Weights of a small transformer language model: 15 layers.
Each number is 500 + 50 x the weight over its row's rms, rounded and kept within 0 to 999. Layers, rows and columns count from 0. Numbers have three digits each. The size before them is the row's rms in percent of the matrix's.

# layer 3 MLP up, 384x96, rms 0.0869, rows 32-65, columns 0-95
092:523517526460423512537506530530562521498553483511465523480579458529517456464503481430456502449615502441449553493501534464494472465555537474538526551473475583494473452518535417374451481524422500480514556428541395523489529482469521468346495499541492371490514541467542517558476512624580379535
095:464596438548604496457583514477475513443546443554471568519589495499511500475588480561473446540534542489477521415459367470492545515489462472449615544472592585550494489543558511459531491441453495518595612533481513442527509495425455466533499460531468433505573511513436519502461393465509460524
087:517567522555507624467538538528499499470456558588483463544489502478595547472498523481517528578493448478514570409437500504443481525458647516522484429422480544433548457652537440486460415483496446503498469499533622548418496472501457525478504451492533581461467483473494407537488544577491481491
099:524492493543578541394537616601523494485462471545510441526517570403478449449532499478555467515509606576460495494370412569450537517523462499544547540465555574523506513526428454491520518466470558513532516459474464462526487448491570526474411421475416419519460532412462499530471485523501613514
093:400520480494545479519454530539485560459477525476542540522472476546513484553631528455489474493457573525548363426422441485489513523473519582446503523506512500483531503474506445415524423479602421561614532490417565497481495457533412475526396488528547437457517556450555561541535438505540434433
101:453587544616565500487426471528472488530471524504482508481472607466511509508500534528544517521485553515457407526471506503532486573492441504432492550546569589444482589527408451471429503473506464518498532433440472438459453501432528578516460555487476453358529525546507445638444468458433503405
109:454576517493567457581464464548524475604524570552541480425531483472556434579481510510506451541511480578443467532424546522506565545462508454437546504464491478400325572463464571464467555544517429520537502496415503492456421569494574564438473483505579448461481560575553503479477486464513496503
095:512575445533547540409521577538429461476423507516598479414509423510519383501552467516481488518435500472499436503447573543563544462427514526468520511389496534519440455526480500499552566477612620531616563483473560452520492517451527556489500499469499551521452462400558481442476485423524492476
100:435570578464570491453484532510451439449514487589547556454424536438487553537539494476527401513465455538453484448571476512563620523530492436480596531557568445453473554450566525478527477534465492589406544509506460512498509509410470540574382503560522443497442514421429524476457515437514467551
098:402577572470472465550452525520562511483514553443437475507595536499576441534522489461585467593540537563487522436456548440523570444521540477503559492439516502543454484508463496439523535584541424458563523550460501504493494552414569499554405419459497474506447590405605518535406461528453506505
106:399521515484524448490521522324515493615497583481520420496522483537539432501448537497476625523508452489521458571424545435504476475457540584454487457412557465541542532516437611463502528572428544472508539438516478581546466505516448458490428502555508490511518567504488433536463543555446518528
084:456508623472525443555522473465441464512465489556497548511612519471490524546564554634541474535543527395504440424462483532449452564539434478559569517468563545556382510465467442464469539498424537477592536471508452505497536487485461454524529517599503536397461518443454569543481546471494427499
089:565508553470564502505530557439535585477527503559402434518464403351583495588537581504504507534544402427540534433505552490559457507584510554504469473504564467501511518440482463468563429552520511515517530501473547576477478512498420462467469535572473510419455590505501535412488400504450524502
116:476489468464512523449517554524423522475637438562465425513560547484532532546430511488554542535540550517473431584461516480562467472490455513507599571466473551523543491496478467502501577463457468519538537482459545493349483523470570530425410515515429512529610502500536397540439473397407518513
096:472555532540476498527570487531523476472437516456463458499530459422594519582558507425479397491561453556485505392521561468547526460477468381525557488436528502538432544498497451419531535465489512538516571530444514499440569488425524490539456492538414418434485501411559471597408440506499567581
100:528498617414528408402484571475555541466502486520525503576464552451569547452500541512495477473504461416480520534478511507479473550547438525522548473435606635518592500455446555435486454495422515524457573481497433496476466495394512434488462398494609454513474538531492556466503539572453493486
099:465538514485512597549580551536479525482488574493464464583543507431438545467574480484529520559462468538562428498429478523428481531438538478479506567423548446509422480403476513563564445559510450545649460534437575403502517429483507504474385522527539476475428529443519461504464548549467467443
092:381597590521508585436525615501435525523540506494641516556571428452536470530509458423513439454488499543463433534521460514447567481489529469446538581468556457447459498513545463383538531464528465540496427437492527570416491447467448470480473481600553544482509506436514503517527518483523444482
103:548487489480472565532542541534598391591485503521468490536426563517499412545541554481538501465568548489514494414520423499548510478564549555577536493552535483574442506459463477508484523541615551544386494491448540383527405452493504457515429463498589511510473534464531421473431415509474472437
087:419531539434519486522537505531394519526435531431493569517519560471584502583556497521565512473584523473510456425458451475483510481516385507559608491540541467476532481504506483551441504463460497505538558492405514519419510546452477537453504435609569471379546619476515572546451455462436459489
060:512569544529501507486496509452343538510440460561428486523492485404526454590492519440470503497579521513521492437406538493538509436531512517527561433478557559486444478445551445576521527567455545487483577476460509425502490440384484509496526507525559491468497706474533470488515458486533532560
106:500470460513450427456505525470495471558491500532548506507486505517641460491616439574563534527542523589483498512469501546501541597447440499429535480513524495470436430536463470540458488507529495481547614491521506505546334491484462431451471507521516440464499570460564462554384517392457583527
104:517529625553567461440582533510456486538472472579514440540463482424475427498532519521482490482446416467464537532512499465482491520551503495388508364457588540478541496473534510444585491567556429488584526524482521489541600476432457507502395389511569570519493491466553514489435566435500459471
100:464450493518522588565557517529564508472552592506407508484495514488551402532499525494574569467517453491532530471442438555608455427580417472468524448425529543530507497405437501484416464380560520503490529457468439427491523406477525512508468490467553442516537542511552544508468576420466512605
090:516460492580659497498532607452506521511545588467509466475565437539464505485526527514509414526497465434473562516503551521475522555488521618497558436516473432489462524514453441472596561547513593489533489444499471497455416579452367446502449429534535509508550572457472527466438413463517517496
100:522568442583512505436533546460476525535396507539587405598576498518448512499500429565483530497593554475457532426418520445492578517420430498502482443496516483504490470505542569450557571503473526516593511485532548451578520480456510426488443462513479459408555488544462471556454444382518580462
104:451592469502551508537452449495522541501554473618543473481508550460520499620388535426517496520541559452416415492497519516523494476525504578485491398436459548463513554548376458477496492487434564525477538452472546590418450505469594563507469444519557461460530533479534477591443419504483539458
120:531541442592428480461449508502543530536500587531406575484487512540502436594504491532532556479543510441533444476455583369600502496530536476495496506428580413543428514401464519469493469580573561562500572457456532378417496464502474474523489456561525486474527532540565416468504490477471483482
101:495555526540578485464422541457634435439502550472487437433498447426514487494509578491520523468461479616512435499519517458451527431568491451519528533389532561474426489489521481498418464555470504442582537513553516424478441519492601457449457475577617537498544602433506560504452471500522493527
079:500477492454449442515508454495465500561441471553446553465546452469528539602553423500531465494510434511458529523491493508471527466528488572540488443510524564571534443478574468409520456549482524455433575433548468445508518471416521627452429533597521526460495533379520537491429575506588566623
095:510537435517451590526611548509500540533558520487458513565556504416524384473492521471509444553478473510529579534549509424588509467457550491519543400455508496486654434550506474483475409526492563578493573495434551529525421581463593564444503506442510431523487468472531535487487456504442459455
106:520545571510520580542583537549459579464537467461431469422567539432512551542560493517505471605508539626552456438527540519576428471478537467487499556474492549563567517457412439447523495502529449490492481553468505434373542534499501499497476436517404423450414494471537586556440532523493452505
096:491516574509497552433489558521491552524505433436492458540484513518540520462556571502487433595475465458436452569408583504570463470510456406440526545474628520467533559429605493473588405419459496478493558574504521504490467511441478466454420535510458441408425568514572510514506465468522556525
103:521549453426460508567497542521577497517538551508450497471567557456527442550554491494436491509502507433501555430498594484569519444522415545442389538465489413447440484470421420446539631592429512574542512511432461453434498458488506562545496546496478443499520531504553477433495436479483606438
# layer 3 MLP down (transposed), 384x96, rms 0.0644, rows 32-65, columns 0-95
087:554442542458531479451601450447511478474504432431538480582475465481536451508465510513396543410471451580589495556458461520541559461502480530526522399458582555570519517464542556627453513498574537576441478495497521468521482516457449529534486539455478555479435482610481545524512476343490501494
097:508459570530553536482539475475430620528475460497433426493436451566498483583454544469344513410428431532482472469551512534501495541472456525525463566587564442475476562479473593473586582529560484480468414422492507572502533559538506518445535503533507479522521411462525479441543535510499587535
090:472440489418543355525474556497522514500538421479520519363496490515487489469525509470462546446445548475521508491532504516572537476555422465454539563544551456495455576359458526461503519496538613514508571537504480487570536446519492547439537567496450394484582536513536590532471514487406453563
107:531493540401442516540574479532537525502497403498468532461521428619496584389445521597468570507471420436500454530517499454487586526490488527452471448481544464548448550484538477486554572487469414591546517459527596448480471536576437505513581483540568556470445457518490499422472499456455425564
094:520505561506367521491484567501545500454553437551547570526466432442508521504473501478426560539537455448531439586515482436442501555597456375457505601550527480554464540472471551505501454500559503426524451502446392553440510453515557466591482441478482585558573555523566501477437481483478487557
084:570592535526595509432533490506503568562537441457519449394580490561594500503576465534520441487458413529580413437574435497451521474509490502527507513439452462447590448544505506495461454474478508496480474415556474521531465502497492531548555584482516495433501555402497559446396523502498572402
093:431459479493495480684468528503551482495417528420487495489423504573487490510514523449526394472509515503495493479466530442430500596447536520473529461385518501534613505489628510475509585451471546507478490477581513477471580588534498466538504497414553481502457600539476463446436486468489539440
108:506415537393477493538461368459616473488485522506452516594505523500466629510426544443490517463476508548511566483496503438512523515446489454523494436599520513472580603545500490471402458487459433493496479491490429476521555530527440536515602556458566493469544508597433553435509498523439555463
092:549567525499366541443561511533559463590481511428470498452515525491557463548508547526345531549508475550523553495415530461531524488407510527441496493532436530565500616481453451494431477470503525524523513478517511394544498499516460530440643537412448522541479521495517401520439500557465480452
116:441556509521507454522542553557536545507501523491506471550490566439543567573389599422473487456582479390517480413498483433527533511430529443560496473428464477531494519478532551364544533589468530610500587459486479506541568493439503473535443476532525453428565528501540496527433504422437440485
100:508444540556491554566510384569490544455477430608466580534486498517433514498571454502531441456451464489483474488530500539522517534456550554518514436588506545448586498457523374574416506465549553475441449530488495472418493561486586465524567589416569503497396492528508566481526416475508503453
089:507466499502507550458509433443505554468489481486460411511533475548469596616556511496473573476514490509577521564522492532554448517504502436555366511520495429492619414510510497592423543479479466493486433484470419440453513531506618458524461479524444608581444492455497462420536499479597518541
086:399491443561413419471494453513524476448495483508565519461489578563438502377572498512437481451481506517432541481581497447512535475573510491641447544573438479491453490513553459457518543582530512554472482574527574490499445564548535583539530544578497466439482461487501468542376501516515453430
099:591527507527545464395506460520486483499430527537525524530455605471421484475586410465543545552457491503465542479484456468501477527452424468513527394469514548531420480584454433578562488449516454534489458454550431458530477503593442591575486498541576486520527465479523410461535478537467631575
100:518438508531557461545473439503481475503479497432504488515439517536492519571478503388260524480474537475512523547462529469565584494368503465504529486459432460489494477514515545471553515495555498549458523473478620512581567579495455492532524609474494487473470494512480461538559578487533418485
088:516416399564537576510562435435485518511477474348455440422542519542374540449602544537436513492524513525548561431469478462546572540531537502520468414521503452507526467556486531556443503550516489440567525582514513493520494521567422482497517557536459472479557499547488408538463564421463445493
099:505469550445515529513511572574546511510517492527478480423494517552481607547412426504497552477460504460490547497596468530490504478541527489463558475419458448492464539532530461564540429463557326529384475436512523524515465540526577542482571447495482576482561502485470459500418443490470375600
100:512509428473491432477497402490532444485469563592460465402423580553497540420482473481506616519545486381459533502488597529593455461459492464488512474556544528559510428506472616477474508450499524480439569569570446458540542507446475518573544545442520496536529516502452513439435521575447574515
098:460454554512531533431520547448454511502490427421607492515585495496524611512527421532557533515489515507461441523433443485388540521541474465442474469370462410538531509495477581588504507541548437485548421473451510459510608571547539478514605525461524571453542499488488514493478456460441459579
080:499453545483499466497504478444565485420502505435522488534486508610545558574550501513487486548505565496487512478623403504532461547411454428575477510583549390491505414534421494575447475467475474530599528492441489529438466609429486510503547447503499478535610508526454604485479493433450494444
083:571458538522475506542549507471577449549527564490573524543499453579463486512567592533469461528517487548461440512585428583522448517412460454586481515597510421476501414469363487462401431431495502547536440527447493528429496576567580543534473471483454500516480419503531519527424522538460484483
096:386537503510492534552523514476551481513527449522527426488482483589408457460457522544444417516546599516594519501588544477537468518430417422465544539527533435508441518483539543388559544429521526553489551486386517510557527546463519513403479456505548491509617482450481490574413505492442466528
100:501462510568568505515495430517450485522498552444556498459558534461420602438459495525557489446553516496460469503523588498552446575490499472605528460495459490530558519499497538440494534400457573512416455455609484554484477495510421539496544533455468517515523544597531456475430313544470428518
081:527510544501395548523590536469530509550519480454579412586460526459470478496566460527549476590462479479507501406553483500550552426548416550404486533372512466566493466501505412455509428424442503561544511506509572565541486501480473522528479559485508449487555520473536473458417533536585400582
081:409474530541409564505473430503538468475450510463489576533479516509558500375427486547525531456463542519424509507529531521484636423477517457527424572554496560493555545532427429519451504552438493485460555503508489559437537502602585621505522559554513411493477445546459465494488545532413493455
100:518533550494519489515539437469486537504531535464400488464479462502419479463455524513453490441430436435558482540607444560426475449403486497441530524490553449524497459558546509513554523462507434505461446436469555603506487468514556519522567694558503505533536463551540457403529508575471529597
099:442500491516525455438496489588497491448590555480536473490514576489384492613541455516553420485484527427512453466513480556476512421541467430480491573416472556419577431488481501450473500541468557530464514500596480556449472564607497470488529520490597553474567521455509516481404525473508363536
098:466570586450459498466506441538410460533547513414507476481463443536501608533583453461486399447491588497497478516523447500488541464531489493492517537484569567455491500560495487564533572506399424481430416510542472489471357434570549531528535514483493498553475421497514519593474526594578459561
103:496488351463541546553551481477509406419495433541500557546535527462461549380519568542552434477474497502489445470521545579521474499478445541464522501481454525486610552555569455491485591555464528518446394529494504542501490538575435483519490542462507563469442495566528516465481426428513401609
069:465511565469571575551525492556518483518498519455546459553503398543459456553490516466437568426404454563563445572545530485471519490452454374520502550491527507477511455409411472546514485445547491528522377550450497519496463537592445481531470423491490591602579514590518526485445479443485448514
104:500510505502547443494517438489414516455435504488518456395486524508438554586513536545450542477450480516470443428509448499390540496509523499476412556472491456405512531511510560581544526526533461434570387480521567535515533470529458483570589380507504473508554515498493475552602534570502638575
103:459497523520532439476531568503455401444486462512463463568473488502475533500497490416313553481518542488536488504512506459479521527454388499527525522524480443496444511555565609516463514525547545583429528382488568598633473537559522551486549496475505498493523470471476408579510432487467551536
105:575486508460465439508585450512471466534492515419502422425531440576376514406555544489461432549575503463488533470605471436510551464483417484502438507521520463497475498444555471593512515561484574504518374508484659529498551474478476579525484524457572524595513454516484487481529502535488545516
106:529450529522563460470430448536541496546493535450490513596454478483462550480440578545522447502389487435466563491397432495467476503503537444530591538536429503440493472586589473395556495523396515471541502551445551525505620547496512511554579505451552446493455502440523494548424599515451538479